From a checkpoint of a small transformer trained on Wikipedia.
Size: width 96, MLP 384 squared ReLU.
Architecture: RMSNorm before each block, untied embeddings, capped logits.
Training: a variant of Muon for these matrices, 129M tokens.
Each number is 128 + 32 x the weight over its row's rms, rounded and kept within 0 to 255. Layers, rows and columns count from 0. Numbers have three digits each. The size before them is the row's rms in percent of the matrix's.

# layer 6 attention query, 128x96, rms 0.0615, rows 111-127, columns 0-95
117:186157152116118106117171176166134172151080117160141082157109137140144171142168128173140135114180081122177139189153097132082115111151101130223112124120120122144152131125081108144114106149126108143100155156075089136136103050118145114157097120195151073105142094131141110167096084199074105128
107:110109154092109180196162104091123167123112204094076145131162146128129122125171123158121130156088129080165147136104096125107126123129142095079146158088120188171090151140133168136127117165093153163123165183099104136096156140084080090111058127152162153200143109148115116150169055098124071106
108:128146180133144102110170121141146106156184074161114112100159136119100142180132056133137119163087205085115171176153111108116126161102157124057134135157155167065122107133150124103092129164177166079087113163129114152122110157163088128091142151111117056128131152069095163068118115170169136102
126:152102156153156129104154089121118150091134132061165103069114143105084164154083150079160085157090147122139123125080136106157086148144149053088145137166132095108199089132150114123136051142159130094176170110164153136064134077134097134183170103143098137160100140126145129114047147131108099143
126:126118073132133086137085083191181192069109116115156140114201126058187152107128151174163122139145155141082132105169094128128109057146132126130167175113086063148161126093133147160112119105088122113103124135092115125129121101116144139136141102177194157096115122198142199112143100114122147143
114:152156127097116140073104144130129151180173145116121077122167178159153125094125145134077148114090076100152189152139122147153148084104084115162202181144116170087195116103123114122127128140076135152106180091138179174166180141112094121159155127129074106101100170106117126193075183139124142116
116:115143141183125161113059109184128128105132088152098148101098074100134081147153141146107109100137147136124140180155119144155095109138180119142135119158136146185093129124098109195182168091172171137141160135123099129162156078075165167102109109036058120127167164155096089116143105131076106177
105:118113172131112117182150129154117148175138110161154115137078112111148144113150087113131113087164126173201084162135091066163135122100153075177114046135104128122116094151147115088132118145105132200115127098104158201061163113129137170159069120092128112095107154171108076172120107157174160109
127:041144171142141136096128183117140093138120092075105172067111140164138084136117156125100107122067156138113107115145185148124098198150112134102079099123108146156165094113111136129118141115171160146085194167144145081125099123155154066166084089096054110138084127155115176139096170142158118144
122:142095163151076157145143081171157108144145199129155080117151114083146172153141151155151071130209122138104137082091132131146086123200077068131077128152111153065105137139107072147133150134176139133103112125107153092146166162143109143114151092082105193138115104103124133173128158097105162186
118:132131106085092125143120154110103153146139143109068066101063172133105149109139124144101140093094132123112095170105138101144146133116102217170104078098162092137133178138146151094139167198070080109098096136163160124126152165150091099200140121156156110139118112180121160124112118081038168122
110:118133120113121140139082147078131138129124146099191160152135155148107139141157135067050125180162076096124115107144121173175156139127149157144170146138149114120120130141122131172087133087072114231102181144099110098096120119103117049153151088166187171106114157128197111160094151150165120152
126:092103163116086122141117117107122102128141139139125102141066129146165194122147180153136108086184136162175129178137133084119104192107123156140150056136145133054111123102147077118133095132123136186168131134222158095140104086131141129147179125112117080142068116178104174175090142179102148130
099:121153137151100076130143075123136184104120119154126095078148116117160176137121170201096145121124179134209134133095115101178152126149153164155082189147143163051140113175121167102138102108121125078122119169166129104112182176058067131119125132149161146100146139162115136162165183152149134159
124:115073148156116114108139104085160123130108106136146129115122139067136175144130146081042129120174106159147116159057136178213070159121123191152108145114128127157082130135067099183137087134140174190084115103105119116147146087154200143137132120072145119076141127135149127121139103146089117174
118:098092139133126132109165164074109181217196121112111122120139114159147142151117149073124181166176075144151135137140030095104095129092114069146121142142150130133121167135124143142074086138088130100106124116068134103148100092176092086112106125150156090154107131083184174118099152181119112129
112:097176152133080145151116163124130136144092166125119213142171113173168229097130088122121140210126118105106118139132161121164075108112142114100176101172103124135141085120123132142174129099173188159199088098165112140105156123101137175102134115148137121090153137133075169173125148153156127179
# layer 6 attention key, 128x96, rms 0.061, rows 111-127, columns 0-95
138:218172130111068103124171115087080081104088154110149113151125099162086096158195138101109102120102136138176135118114130151082151093113145091142114146138106132112129120080110110099092129164083127198126126132050136134131152104101149151078064131119136139123140056154168081135114155173125064165
112:104148102088080155166140076119102150149088155081164126114093171109152131076165139147164177151100139127167124185182085143116134141122092128128036079166140131118045135122062104181079168151114112133140145132164115105117160167149122158098103144128065112162114163117144174148114122131081150087
120:109198129189114131100132154077096061077098069122082106114132120123131106142129097166163101180161185148126126117159127115106102086094161102078076173187094135146128124043104078120144129131204157127138127125131139110149069126168174082147118153115105123159150121129126179137094145128181118144
122:148097136080102155132133085134171093082158098139105104148112162110137109149116127110143092163090188162150123170137170136145056146117123083137150167154114115119151169100103207089152130188215124128117086146138154107071219159149150074123170137146115156074138129159134137113121113119122192107
128:137139147084114139145115079189184130113107133104134149096185085092100130143132137102108209178143158086125111078155068121128100146144142138098161143128181100136134123175099109126157099112118157114058094133067086154107163126134186074153094142140169142079125125172106118077132131182187169165
123:124118124081137157056095126066182118121167100179194128119120116104135133105170095130086174180139090075105168107071086143167144104112116107196066107141182102092156135109136131103102102161060131155127138167119119166131077146129101111134154147180131128126187153098140150114092161110176099130
101:213156137145164083150101131088086084138101178146153092097098157140113105172107115090127106121076116136124063133116222141123141135150102099135165127125152141161111135169089140150156128179067118135116131110133162095108212158093155125033116099142120156099088142114143072094129139111127097116
126:152125159147146111156125078078127085084106135166162086074101111141152150079131183119185160131084150118194141106125108198117185116118152088178098111128079117173140100073101116097136099146175146199141113177127137135111138119136134173133142138193156118078154150159152119176066126160130163121
111:099073158162119094086105155112188125211115135097072101115195168149141115163117151136140109135137129141147148134152190137131065147130080124149117161146052155177064073131105058103131157129172159155187126088114155091127168140182157102130153110085118131147154128109102118164151153148151144119
109:127179114150085102184136174097162193081159116091082166146149131103128126131160172091157094160153179154182126113113126190121142141199136161092151091140140136101147145140128187203105102197126092170173149110111165131144106157116079161142119140114146136142083165141172101113170161097138131169
109:071172153102056131141139094192150149160153151127108107136169149201129110113134095097134081133142094119149122170121124071147084135126134188165175151116120138134109125147198138134177117092107148193194114076151193106138098107120060123135054110106128153134129165124120163146092097096111146111
112:152076148059147161099146098147095113158124107110188097152121097160104135166144118093154085091122112111199118110076184087178127136091149087149073054155109081103136112151159122146098138113101130159131149174122139182097169161093123148174087100094153147175154090113159119150138200164132128147
127:137096122135087114162152121138182128136135095147125121137159138144183194156122105149181111107075140147155157149067093117131144132118110150132092107097150148089157108134170129169087136201155141192161091118162173143132184152123137141135176167153187065089137158100142098133124174230087134106
118:162176111100112114142123105112161137158107109106141102066112101139175150120073106093087165140197155132115118166117090151124104127159134198178120111089209154098092178186100117102149095193136186127181127117133102103146086162169112140138124157135126107155151130120085095142158126199088158172
128:170155091197133133164076179146095096150137118127168119102132153175145122143133141064105072075147142167140138167076138173196137126103121133166133135124140112103094118144095136128133172106120200089104140125139085113137203112126129148084141109103207167103168145160192116148090138166137141186
126:164105111132126147125166173091067118156148150138136109119142097180106104141175147102145072131180077172140130121132173127132154125073079099120111127166160121110116152098134092091082135072142117131166135116093077189101176127175166168110074202107152137111098114126144063132110136176105166202
116:164106178126090097129157096173132130156106117155106174147102147095144076091105132188077078125181056163117173158108169131121091142139124126149158094151096105120160119083122065132116078132166140155063139119154137128121113134159160184092115143152115124038137143065154146140161106169162110182
# layer 6 attention value, 128x96, rms 0.0613, rows 64-119, columns 0-95
102:165129130157194090181134111156158083130068082140160131116161066080132167103083106084174145122099161083107143121176117123149117159144143104104070097102129116138185089170091129131103125141100147096107159156091163133118166167086128166128122116122142183122100124066131070123179164076149117066
083:187136201116132116107160153102130126093175108204126120102139108097113153073133095154088153063134103083123158096147124130129119092095095135162125054134144121063138120122087138173078132109135080066123167146080192119112099146173125148057089131147164123129144162094117106133091160137074151134
104:130189151153141173103081160179150092100142130135071143142130144113131140138128204150131082144121129101183124122094150050093152170100131184109156114123100131164152134163132136095200127146181131125131140132094115121116167215174099115126063163148119113137166110137111091172071094063120107144
098:130141171087107154122068118087122108147133178141091129119091159113089098180075157188160149063117191083159116119160169153110164088082139135104157165140108187133096201098166152082139175104131125139153070095136134140111071195123143108113149137132123166138132095133158100181154108130147166144
097:125123104082048076114097161160094125187155118072120138119201135206127128144118086131077167156102137117217170167133129123098107113062115121166091077096145097114146118135150126134124134087127129128109113100117157137184099111192115148114100098156137164120125219103109106104113113142111102122
092:181149104137152125138149080168149058127111157086045094161064126124148104117144169156129109087182076211124116150159086151101088168092045135172156152142105100153158124183123138131127156098084158126102160127104124169077169095124144105101147089085115117103160112156104102131109118141146131130
102:154146075135090129139105108156148117139081165111117161183140134123168154106149149147081072138080132173134084149137108143128093146113135111116143118189178097147172137082145088177130195184111162189098147078158123148108084089098136156061142068138138139099107199132177133185097157116109114129
096:178131131127087113111151117134147036142129145165096116173088173089129138100202147080090099120146121118164096156143028137129125132125121108105157104115106133087120165111085136189154152138117125170156116059140115127077114127127131119132136099078203080068149112072173131136098131144112170115
096:084135132088064133102077120085168144099116124052147114147090117147120166119146146135091200171139096146171111150109101140107081093131142104164074135092147109160037082100149128179137079106062149134146171150158122119152148114137141135151181145125163141133096100106065157059119147124095143112
096:120075088110092077161094109162131173146102178160173086118108195142057165164104157140124107138157122176187115119126140089125130116121100178148134118103064154135196191168146126141132098149097077113139122136147126108086097171149170097152082139143121110141154113089201138115097119155157182104
092:147135202164125091121083160158134125110088103092134133150174175156138159054206113124124144105161157096138114129148135118107140069111157088100098139089081085123102123174147144173071124095134134064144167068138089118142116133117191127079124167114169094108151125182139108136101198144132118086
096:141082109142052136121134060100125100124152148083136121131157179145140088157179081096039098183133105126147225179115169125127121081140170142099126171127134157097099127145113113083106114162151105169141118171143125137140122121144179132123109132167158108117154126180151116204109125176153171137
087:147096160171129147054104147130136111134154086147079079144118100109068146110085078123117073113080161161163089073112097183122108157110132116106071152142099103096097159061147138119122176075109163190123096165143115141161080222145127087126143098104119159139118155138128080104126102117111127112
098:113127171136091090091108126136083134071146155072121143094083131173155081091122130114112181168116144107172135109167067148110125136118120103156132183171160205092144127153142113159104084110168124115118065157128125119026093143074189116148113065093123140151087111102114160156112155126135131105
101:059161079180121113128104145121109040155161080105128106070128126165153116108110168082077136109096132077094136144147122145207130098143152111142149143079173157082145089104121135197118086088103179163118109126165120110148092132103093128129119083167129128094106090131206105125114118120168105160
103:132131168131163151176188051113150143165087154152136122100172127130113145098093127148135128153081145111172146144070171122106072100138184169083143136111107139105140083178145152126090108161144115168178127189160104115168160058132141090116080137180176110176103101152119093094142174141133181125
106:106146175157129213077160137097193163176104191145168132117142152130106185173118140120140091157105176099085140147125173118148129152124155128120099124075125165109120152100081174074122128159115144190095189108116108122123132159125122111139186102127097134072147099161165127165132136147222117114
102:116083101148079120085137167071109077190103121057060172098149165143114101095128096120117144135130131095151139166086105180106072064116129106162119122073156090115074092080130159144104127135079178168118100172143115158147126162142145133108078098092127110109160141156107086120111070098094133143
096:077132140098137065126112171089122073070149089057155148104166132113108128093136104094182106164128184153148134222159105169128093128119171155172138163128143104110113145090113129155144139161106161151089142181189124099078126097123132115121132110121121188199105088123172159103145112105174140138
087:092153182101069126128063136161116107119127152103120128108137131166063116155120086135147171154125133157142106105182082150114190147059129141093140145156137186134113151116130106157161082133185124079158143156170070147132104172147142141019120130124110090069195135107117101102103114123120138150
091:116177152105125143091156144113148221131106136133153152156170134134148076192162185137134168169114111124144148130105125123128178122126111129103128204153134191110123174105073128144133127146157153092126078127192146165134141089139113077091153152160160162147120090210184102139151126090188164136
098:092128153107088164146105122140095079137108176136130142080177134141101167171121164145186147150043130122163119061133173096139158148104091193171129122132159121154180135095147155097123138120183162155118109132095082072068088140114082131114069123141108151118090152143098106094172094110079105174
094:174163142138112151132129079163071090134157124131165183158170103163192124137102159142113104161145145082105122151143063142173133146099180112031139126110207110107094114133153134132174111103102228163125151173132138128089121112129146174147072127102117104092108122106118125143101138159070120124
100:111145096137085120155136063203153096102129168149152100035116129125106120099133070110175162121097157161158107195142108108113099118112112144149068137093139138185101148136153145113134123106105158103083122141124133157127153069113140124157095149132162137108123114137052207077139188104128098064
101:169135071140115179100071169162132138135106199159108125154159153119165159112147122086124122137147125058098132163084156097126120077116185107073122104080155128097132141181103122142103098064116119109171119121156102108141147154129170133135156173169090109143190088133186147101108132212165158155
087:126175193192126067131168134095121126142135106114127090174091091134119108140111130175088183113106096052176134144118087170120140091140112135130161120156059078125100079128148147116105099144165168130118127149145141108101131180137084101062113088149084128145138156152081110100153127190080147194
085:205091149081102095143140090124119115113158105135075131134116134185120096062112139126115128105200107140109188149164165093124141140070116111121161126092176111119080123121101154041196127113094146137067213132119119118118097174162118146098160102167140120140137116124097187140093120162148156118
098:046121125133125091052169149146158143114122117072150122151127133156075162112148148140124175151129199175149138110077145097111103105115157096153092193100131137124090133062133119189082117139121117144099104186181064120119146125155115110180174105134209140133146125127158105151095124125180097130
104:137153121126123076123100069151127167113104142140109132129087146167154097144168105108193138181116115179091133090155161172122068154131121163157139104134208118104171098091120100172138136124105097062128116072082115077145122167038089181105136119138114099138104176117158106151117161116104090077
100:137099102131060075152124128139118115148135134176080142114161180161058174159120119124130095111177160082140091098130162085135221108152132097141113131202145096145173182124151144074120125110129090115107137130094145120135093128093109116145089130151145139117117160155047117072077080144122129191
101:138082150148075159148152089099124169117117121129152151104142123070120064184143139102158097118162149088148137107117148163146173116134115066055091104170166169123153164109171158079147154044130117147175143118108068115138106147160063146185099134138132143119108132174146127066131063134136134160
099:153145077125144135093161138136090075104105109097124083099102091125128134105172153144059086120048093162143199094097112097135129124125082118107113168083132186154184160088104132187142193164151153156089125097108135147106113185209119149102107123103134077120120122150151124127095080127120138163
106:158108175141114143106106153078119106125089149180151120107153161177168119113096117128139109152112181120084133090097166104121154067138065094115092152155076131057127089121110106147140150139175063143154128121137096119082125087145098145107093127105177084106136137148123169087008109117135093091
094:150183141150175149095124093121137129206114145093180130104134079191176138070135129134084205159158107127173194127101182097112124138099176118123129114146139085147073062085104089176096087186135113136095141150145149104162136109113116123114134094069127119143140141156109085146130186119139103144
102:108140121131104139099142113127145117073095144173087139162140199172133119100169130136023123126123138163103101120165143142097081104101091188148115164172135131154138209110124100116108163102133145120102106142110148075085113146179164123117214099156132069111140087101152163162081143170158090121
093:120104125127113107079146169133116106142087119047156160129111118159199064149125120154098120100130093115126116180120107141162126127126143098109137128124201131130109202141109151152165194134131132137159173063141102110187178115152101078130116093096136024135161135121130145059103086097135137117
097:113095148142065109139126155202145169133161169092151128161099100143131187097176138167162176129189156174127104158162186103125099109159154110138135144128072180159142069122156139060124123117124075115080177102120110081133198117109136114134111097171137141084113159133098132155090145089182134135
098:183124086054177119097174110134111082124137074077096157133112098125096109169102126116134144087103125140143086153146161143129180111184163096041124128119125109078104104077128135099137115135090137158189102151165084170174123169136141106148122065111149195133079101185132116119109090113149135112
104:179111146087146209117131133105122164133140130160092104112122138160128121172135108103129115121070093113109124100082151107136121100153184115117094090086130121103124129122106106100171139095113170084152107124142172128210107117167081120089119217175134116086163183092135162109140168212164085170
105:112150131098118138137092094163088103095112156160132063147074134065075116085100128132137098058116152098161111116107126172127168182151140167166165144109133178171180113141100119119135143128178172065131113176108140167143161147131163047122077109085086132137131098114079120175114119108101180100
097:112068109134101085165111094134102097118091117108151076109105115178186094126161136150074113124158113113049160193153130165105097130123160121144119113130108154132064096093115142128121114146117135153125148099152096141092080127123110120172137053114086133133092117210136242129163104089139151120
087:150154109110148196078095137118121135166126125095198104123101121126189123072125134082121148141189162112122134124073102134114095142157161212132142113097136150104109133134042176114139144138123135174115142135150104112053150104157110103082146095145068166156102099092152122214108133120169105102
099:121158124106123163106068179116104118114103128159101077176141111174158085118126185171141146131133139090134140116118168141149082139178089119121128117125025117097095072122116125148179137130158075104119181123090129185134123135127098161104087217165112120098170138151121133067086142156080087143
096:110137100112145107154156146140076108063136108104150152077110136200060134085150100107124177153078117135155180122129147102151073193124142106096083134122178154128123147151104123138051107128099159109100160188108198160097121129151162136164057122129112158117136104167193112119109136145182115145
102:136141171112067154085114172149141087125125168139131118056142128113107140115070130135111106119081180144154127082140106106173104134115167137079075108112103113135122160102084214179195129115112158137146159176161154088115132157106146125155109153065110129085106149096083082097177069133167091109
101:126121119138056150097119142121112182166186126110090119073145154150134089109135113100156102164139105123097126132135103145073172096099139150196155149159100165126090164101085104096185138155090080126142119080090208180085122106152117130098160095114190130136154127121106144130090096091076197093
100:109099128120142104138112099164109117125106104137171181059165108119103112153143069117176221142117131133166127135075118132153099139116209116112082114096093076061054087146145134092097142139168130120139136136113093152183178135085143114112127150110109151085147120154107097110169201087120149163
113:112081088129107110177135110076124145112179141091161113109155180064065121155162126114182102155124104098138167132115097127109147140128088158143159083089135107151176109134145122123135083175141140132141080117108069165134110066140106132134138148190180136136103191105086179133164091059058115157
093:111097181117121103183068121125109139089166138121118107140148140124124135131074116170102144129159147081123108125177133155130237139046097141147120148158135169089096145118107125063153095056142086094169116153108170118123093088118095160124162137131145165141117104045105082133137096130069121141
086:167090101114157159142103123139104134089152062106105113079122095183131134076130129061158113167160202116106150136133107183086053142145135128146134169141110172133107151104114151054143115074151160194083155122138099157038102137142108119154105099150146137077153116139073146163149129100119115120
095:111133094067176189101092162117115143131167081097168195151164123161150096112153040145183096131096151129112171098104168119126166137133146099105156136117150096085140132135127125108161130153122192185118131169103134123118119112132056147141146155148116122130135120165210154098122113065176064104
098:150151197108150179106125137124154145117144133121189119115114153100125114128118102127125098102151134146101114097113141210147167133142066158149111140073093133114193044181067149171117109177159116093098120111059147146139147052147126094120138086092116097071146094090084084132148131160145125100
100:118177114107173122099084085155185155085123187107116160121106082098116119141154110107124147171078101103083119182150108145132110097144207025096094110134124114090098132133146162129117139129116183111169129096113135187137158176101154144074133188138077137128099177090153152112121173139142135094
109:066113103142165128155154097127133121196104127113166094110199154091106148101142134126115132136107128136088148140069127144108097082152175080128138150064056118109071109150097112158096102216172176113120129172178083113124107112156163071139142150135148124109129083135121063106135072148154117095
101:161113144125156164170134138120151139165087111158113115140179112098135130139124122175100118145094159075133134096101174125152151052116151126038120119160155106116069146076169167055119121134075092178101117132133143126170155148143110134127170123201183104133105093186212128130140175100147118123
098:114086137113131132148182114094151088145139142147123095130119163152120063143069130205068132066067167149120131154193132157141113104141098094108119120138090182110085144110173100084144101152059175092162137110131134112133120096132191070083112106083105166163095181102083146149116097128127128116
# layer 6 attention output (transposed), 128x96, rms 0.0761, rows 64-118, columns 0-95
099:140140142169169138142140115129069125129131108047130101142153079152066090138133087106105115155133193105140118094157174096127096101095138151176151150092173150186117105126073177117109145150122082123099112125108154071157130134122056047088109144099116144118115100137108160133191172183151173155
079:101151110140144095136152128132104092097123137103123167103067135135094101105133104131161100164123146154168110144128135050127094181077086092166126195077125134186200138133154162094078133127103123132157078143123164161155145131098156149150120206115135128091096068084121086114195070104155101104
100:113169122135126174159153168082126112115144106081151121110143118105105158118153133115081099082156141081132104087117106135159103105104114141174142105099123108186138152153109146165086037078077137125082141077146142199095056145032158097088138133143148115121060121145130136111096077159129143129
092:147144136100126159154133124117167103183184080159142131112118143137145129154136135107128132154115104141090114146112129128069139115123127127111124126122105185143113165134166136147252130154100175119151107170149125148154163140137147118062179126134160184255138175093064115164128133134111079100
096:053121148118101123093070143180126151089148118085136168150121075153117134099113104081124092128156148169158149107121153122160164171155150093189146178119150165143072087127144100072121115125152101138120084125164127143130136196133179108133137167095069130062176183175074117132111181126167128135
097:163111124152116131072132183147143103107151101109138080122159149167108156088163142165088086097124100102130102102091100140128139069138138124147108137132127117102040136135143121127135123154160193174153102106133155130163101164143135194166096087073134122194156097016118117154114059093145151137
106:134166135103180157176102121133118120072140095135174057085136143125120108149130172156178099152134127138179156152130081154110109129169106162159157076101160144110096079088184138066163163128153148169125101167136106110079104194137144172117100094171183067157117116127161102171092177112158146134
103:100166133103117100175083119125097155119132115111148118075126161085148114136141152129114118178154103179136035125092113114111140113125083059141128148177150150165095154174144145128103158111084173105140177118177125143161121221114101104068080089110141120190094163128183147157134137104187114108
101:161085167096077107133103083113147123151111170104140116146169100125126127109088083090141151113180112163131111074062083172148183130149094160152147171106119165135144122148146133100117145156107143054138103088164164108130132182131145088147181072123081149119163144044072178138184156106115110129
094:127136128128128087172112138107115098110066132113136142149134167115157170036201144092145092134097093118101110137144160112121136142137118151168112078120118123214119107112118180208107169091120090126151160128126170111154136160137119160149157157130218115131086144143040170142139127149191132120
093:121164090093144090128127188153154112116127204142107141093127099095154143147159062139117140139143098168146135125094050092140124082105165118122198108063169136203151136173231112124104122135150082112127125119084107127154134158105197137078140118131133112134138122139109086112109091140144092173
090:093143135119104089111105110135100162151154132185130111099167133135102116109064197209202137094116151116099105173079138103116099102139178082104149104115127114093089109127152118135135166144104118149120088143197137179092129113088181145142209143176104141161129135083128119124072161076156110174
085:153088149126133094167119123161149098101144103152091058135123123110124121207102123049126152108087183150077152147148153140184072079081105134121108191171107157094100097122136106081212114142102134089144141122134108126109148125093073143159126118102165092145165122136128111140065148068161097135
099:110157135142180137123101109081173112188121120207128092140124142148119188075154151111108139096147153147141104132140091111085136163122159137115131084127086132150134088115156182109143109141131182178193140103119144176137064101117126134094097098109055102118143149102081159149195045115151174097
099:130128072167150125065132109152091151148146109134120115101174134174143154097126207213115181127200064115101178173078086124147106121112140123137127175145191109094171130118120129125124108157092145123095139168163112092118122215134123169117149091120123138129106128137147117173194100126178120150
096:123082078125133073142132150140135146142178145102157176086193151081066069184129159145193167106161141103113109131128162092125112110155081070107080113167146102136107095121141162139107082106139151088077112119130084064137131096127113168138145114079136132155126193145068110121158158148101072141
094:158138134150137131111087095182136104170120123147147095130187164123160144070122154116163141151155083157160141179085128074161136050130167070141088146097125120152151123163114145131124196129094136138097141167093098086079102054073139165138167157163118137174160088149143108162086194140133106147
105:145107125149090098101125122109141078143155103099111106114161053105085141122086175148095160122161125119147136108085151066163123123155124089087146182147100122129127110153198163112098120142133147118140125090159106145098182208174149137110183102101119192131167099035143156124134097080145109192
091:092117121174118106053105102113084179134119132165138122158152125089120071177119064148153193084110125180079171115102127103101155096169137111140070131183130129119138117144083103100186140143096127139155135091160103130037126126141166138132113094129079159102135129186098176184158090134122155126
099:126126123145117130172140153108139056083198127112131146092132165172185159095100136175099200139124128137175096133117141100124168141127125159134124067151162117140155097193154167141084128167043109148087136048192108141166143155091129067120133079109132131121083143119109137150094084138122153134
090:181120121180133116133183148085142126173122101109143162163124135094132150106096077152155114057074124080145084156204130106111079118040166085162086087117133156122119159129113098144164114170088099123194165122169093131151140162116135167142138163149102145133063160117179161126139137126120125081
095:100157109130138132172085129118085132154113102116092135094174110118162164189148198121124121100129101078138145161125062110081164168146197113187152123133111116101125155132161182126113091131175158154126166084098141079081078156071092127093064166122157054093104162127113152115166110118128143140
099:125103135118129121124120117134035098080168124163094053131141098177111140116103193114106197149136159152179138144112115083132176098116072155126163118143199144085115101130115127147133109112142138140175168157177151121171077145134132094127103156206115118139178129106166139119090180150184167111
101:127114129117090089082100157179112094114125165104065144164220133194116176113129145128137120162161130128154112051109174099094212126124150151136087139148150151119092129159122182129099134178162154116184171131127124139134137111181104145090102163109087085164147099088123156152121174143181155119
091:116147109107203111092092077159135154114147085149196145139144098142150113141125153144156124179148106143142112131089170109117122089068187094149154123120141117137206122158149076116094119131070117126117107093108134114184181085111170175067153198153149133117137159137106108110160192068154114155
106:155080136114200172114131147092123206155110124117093123097164107166138050179119147103107133119158138139148110172099096179163077140132120067111096124162135174165120143209114128160119067090101112165133102148130130104172126112156168128110099143069150082085140129085137131117175084096109092100
094:101121089165160061193133128132080106145139107131150112148107100184145095155088120209121124117147117147126173151095090128110175123104116163224136130108127143135097174126112132116073179143097154146196105225120181093127089117132192126171153116128170113126148091126123152105102147138134145121
086:137083081117115100110095104143127128165158152159113072116120139160134149103103114117208114155099136135082120159092164199191104153135143080128120135129128098156164127157179132145178127166125049107106105087108159093118158144141123077159138145022112193114147095180159166156144137141146128094
093:158151091106179156149158029142076138149150158102189120081115137161128166128144196101087069142157159082116068144115159095119206129137126114181151160108136130150158149139142132107142159182163167155137111146125089124139127086080095156161103144090133145150099131104150076072127157142154160102
082:138152171120083113228127170089082133075139124109133170122157069141143188085141120100148106121167117102135212111150159045154125114148151145114143149135095141112138093087171118175124152112141168134088081130071109163193111100136138183151124171125120134137079103111125109122121107167089158146
096:128106139104076114163133127059122098124089109115115152062136094085083183133108156177154161155079150112123085167134093117134116133114158068065131117138118141073122077101049066143122110135144182118090108157142123163138165101113167138119171148144185150136166197136102128135115098198123111140
099:113147085133120181126096184160137138151130054136191118138119141107091140137122185113123145080153039139076111115162101125177106185096137125178150132174108146142123142103090143093162135088096119090161134100129208112117185154118124082158128142149118094090101085102198086117170104145124094126
084:130090161124140106150126155155079184073118138176153122185143113096137152088114128138167130150158158131168155159115086109120187078098079186141133050101100083109164145143150164131153099126143172168103165135081134175161116127100115155216127191142128175096160084156137108133154101103092112102
096:074113107109091099068166122146140171147141149097159086100101134141143083104129164124208117114141173159114142139102109196147127147136119098161104094157132091158081115148167198144135136108103096147111119098103142148152134143176158115166212188133113145099197123143176168063139164119086110171
100:168144198094150153121156102122137107118165111115127126140100121104207076123194168177149051101146152083136126160113147070153165195117163093158159051108132142160147147114179125145107108103150150126157114122155163090144107118097125144143133117133165174137161084104128062156155163178134157082
094:122147105111162127150133131134150126152133101115143160111166062069098146099145174153137160148107086150201086146114097187152102099158081155118143155194123151137119096172099105139100076140118127157156135094201112158145142177145167137107122059137091164136140143114179110207099095205127165143
095:078159088069109126162124125099145167123111156161174114083200156184139175095100096121187117189159176103191163145109152084174179098128114119142112129170131123147070124154167126192114175107123124119146116104105158111102169140117184184095130089115127150106167127153118112152152088113113170162
096:135159163142155130142185147104124099101127111168154084118149121148095066154067091160188167163133136156071142165154109157182140104114145155115135150129078153127077144109065090176117141079139178149119159112122086099183174110186144090114132173137137089098180162099151175120113127140177089085
091:080141097140086125136180159153142085178168114125106164162062070093099140150159111186133195115163108075132141151095143094133080064114108122178114120136162140092150131117086136141117153141140131082145146145109168094150113135145187164192080134072132087108073135099093074107097170101120139136
100:107105077130170189091139116139132109077145064154066146103156166105160109160146133093120138127129196178160097061188073106153154143090143136076091115131114121169123131095136120137164142150071164150108136138136223102113103088155132132087126104159159121163142164131092158162179114137123133074
100:166188119137109133114143059146127191120104170151075134125128123146132166114105144146136172124172126096123115147185130121174121141093113112173095084162119144111087080184149120026105085080128158119130143170188108076190111130106099088137136098159121137139142085079095171155112119175126099167
103:070137113216142124100098110124112088127128122169152097191125124127152128142169145120147154126113180137147134177178129178129134148051144166149121114120159116137127069109091109109155126141095203215101156125139150142111135148105163135132192058155132127189144127131147200165159161095142151120
089:104164199140087170091127118163108160080098096118150130152103138063166161129114130128152176116049092087143094197044145124136114106070126195109155134110158110157105147147131102131104068078159125123118149140117193139145146132162094173169145088123145123082118091096110093110160141158116127110
095:133150122189052106145117092121158090077139130120079079118151134127092136102083136143119116068104103124125159136155175128153182176111156148202128139106131090112114120071163162177145143106094090085168074135123157102158117140167130108098181135104107128122074089126146087148223144123182134141
086:150130191151134150115159104188147102114159138120146120102155107132066079141092124103141158126070120111174138165096155110197151088127142093118109168127150196108112092115141132132171123132099145091145166127084144165135127078122101069150141188147045078192165093128132205139134156152135160149
097:076167091098083083208080133092112149108124152137164069214090143110129103051148096136145089108164117130130140057173109091095171103115113116117100112160073119167138136110126151092140101150076123125139179143124103096109152121109109195150120101169119131152109133106098122139095076090147133081
096:171061139145112105054116145108166104218078138081136129123128078103117182109069153171127136182079136127110160169120147120091133111187080128102130163106185104179094143157149132162151109161126122082106123083140119088134177103161122079121129153145068090113131125106096173102102154117155117125
096:103096151137138111113077131111059094113126080047133137154158137125108179134176087097135146176134183092150105122142144098149135148118121092137139150156116118121142124156140086124168093111219042187109137159160136128075113125180093142149095076151151109165069126136110195125083147152130121155
086:169153223118115164164151131051135175124141119159118146109102122218149073139171109110109118127131182161101131077129069135086071157100071132158145155166159152110205139120117092103162072138124125180107122108138118119138130128112111117136102140132080157134158158087078113127123125162142183116
094:128170086126069103126152124130076164170099098114134101172133152135150149150134090172112182130142095128147133110093112112170095127129119161150140103109110055127020066100088088084116096180102133118115095191121076167104120160106144139124097050085117157101134120082131136153121143176161155126
098:155107126179162083183158163142133174107089130147117087142165088138120171109082125130161147147114108083137145086090117140094135152089114125204075150133112092130152133065067081133137133109094091111069157149171105198108126131114186161132074132123073120112116132143154110093097150049156141156
102:169120107145153173127150098162134136119111125162105146129152155118149093065078084052082062159112175116144187176119112086154163174133120174131149081170075087154154109110120158149144115111083029123102190146153124128097099124113127143188110110153148118180137094121105123151116109127083107140
103:077152123096129110109164180163128112104096130074137108162137114146099140096156131112116159147098137147108089150156158112113118129108107155122141132042164168128199171198165140173142210134144138080125127113130096075139188113170150111115137081137081118104216131120156128089107182084103113165
103:164103130156134101078118189173175135124169156119136138225122080147090126111100128153172172098165114104177170120077113115126089130199140072168129168129137116133101138138127128149145106115111081147094149159105144127185193129162080139102097063137130133145146142169106154130194151100112084170
098:138142132192118100182177126082156101161161085105119096140141122133162128142112186145228184145175122116124132046071150148064119074119123117097165128116176122122140140118150139129123176130166126130103136140140134104137145173109145104085121173138143165135162122113175037091111106152116075154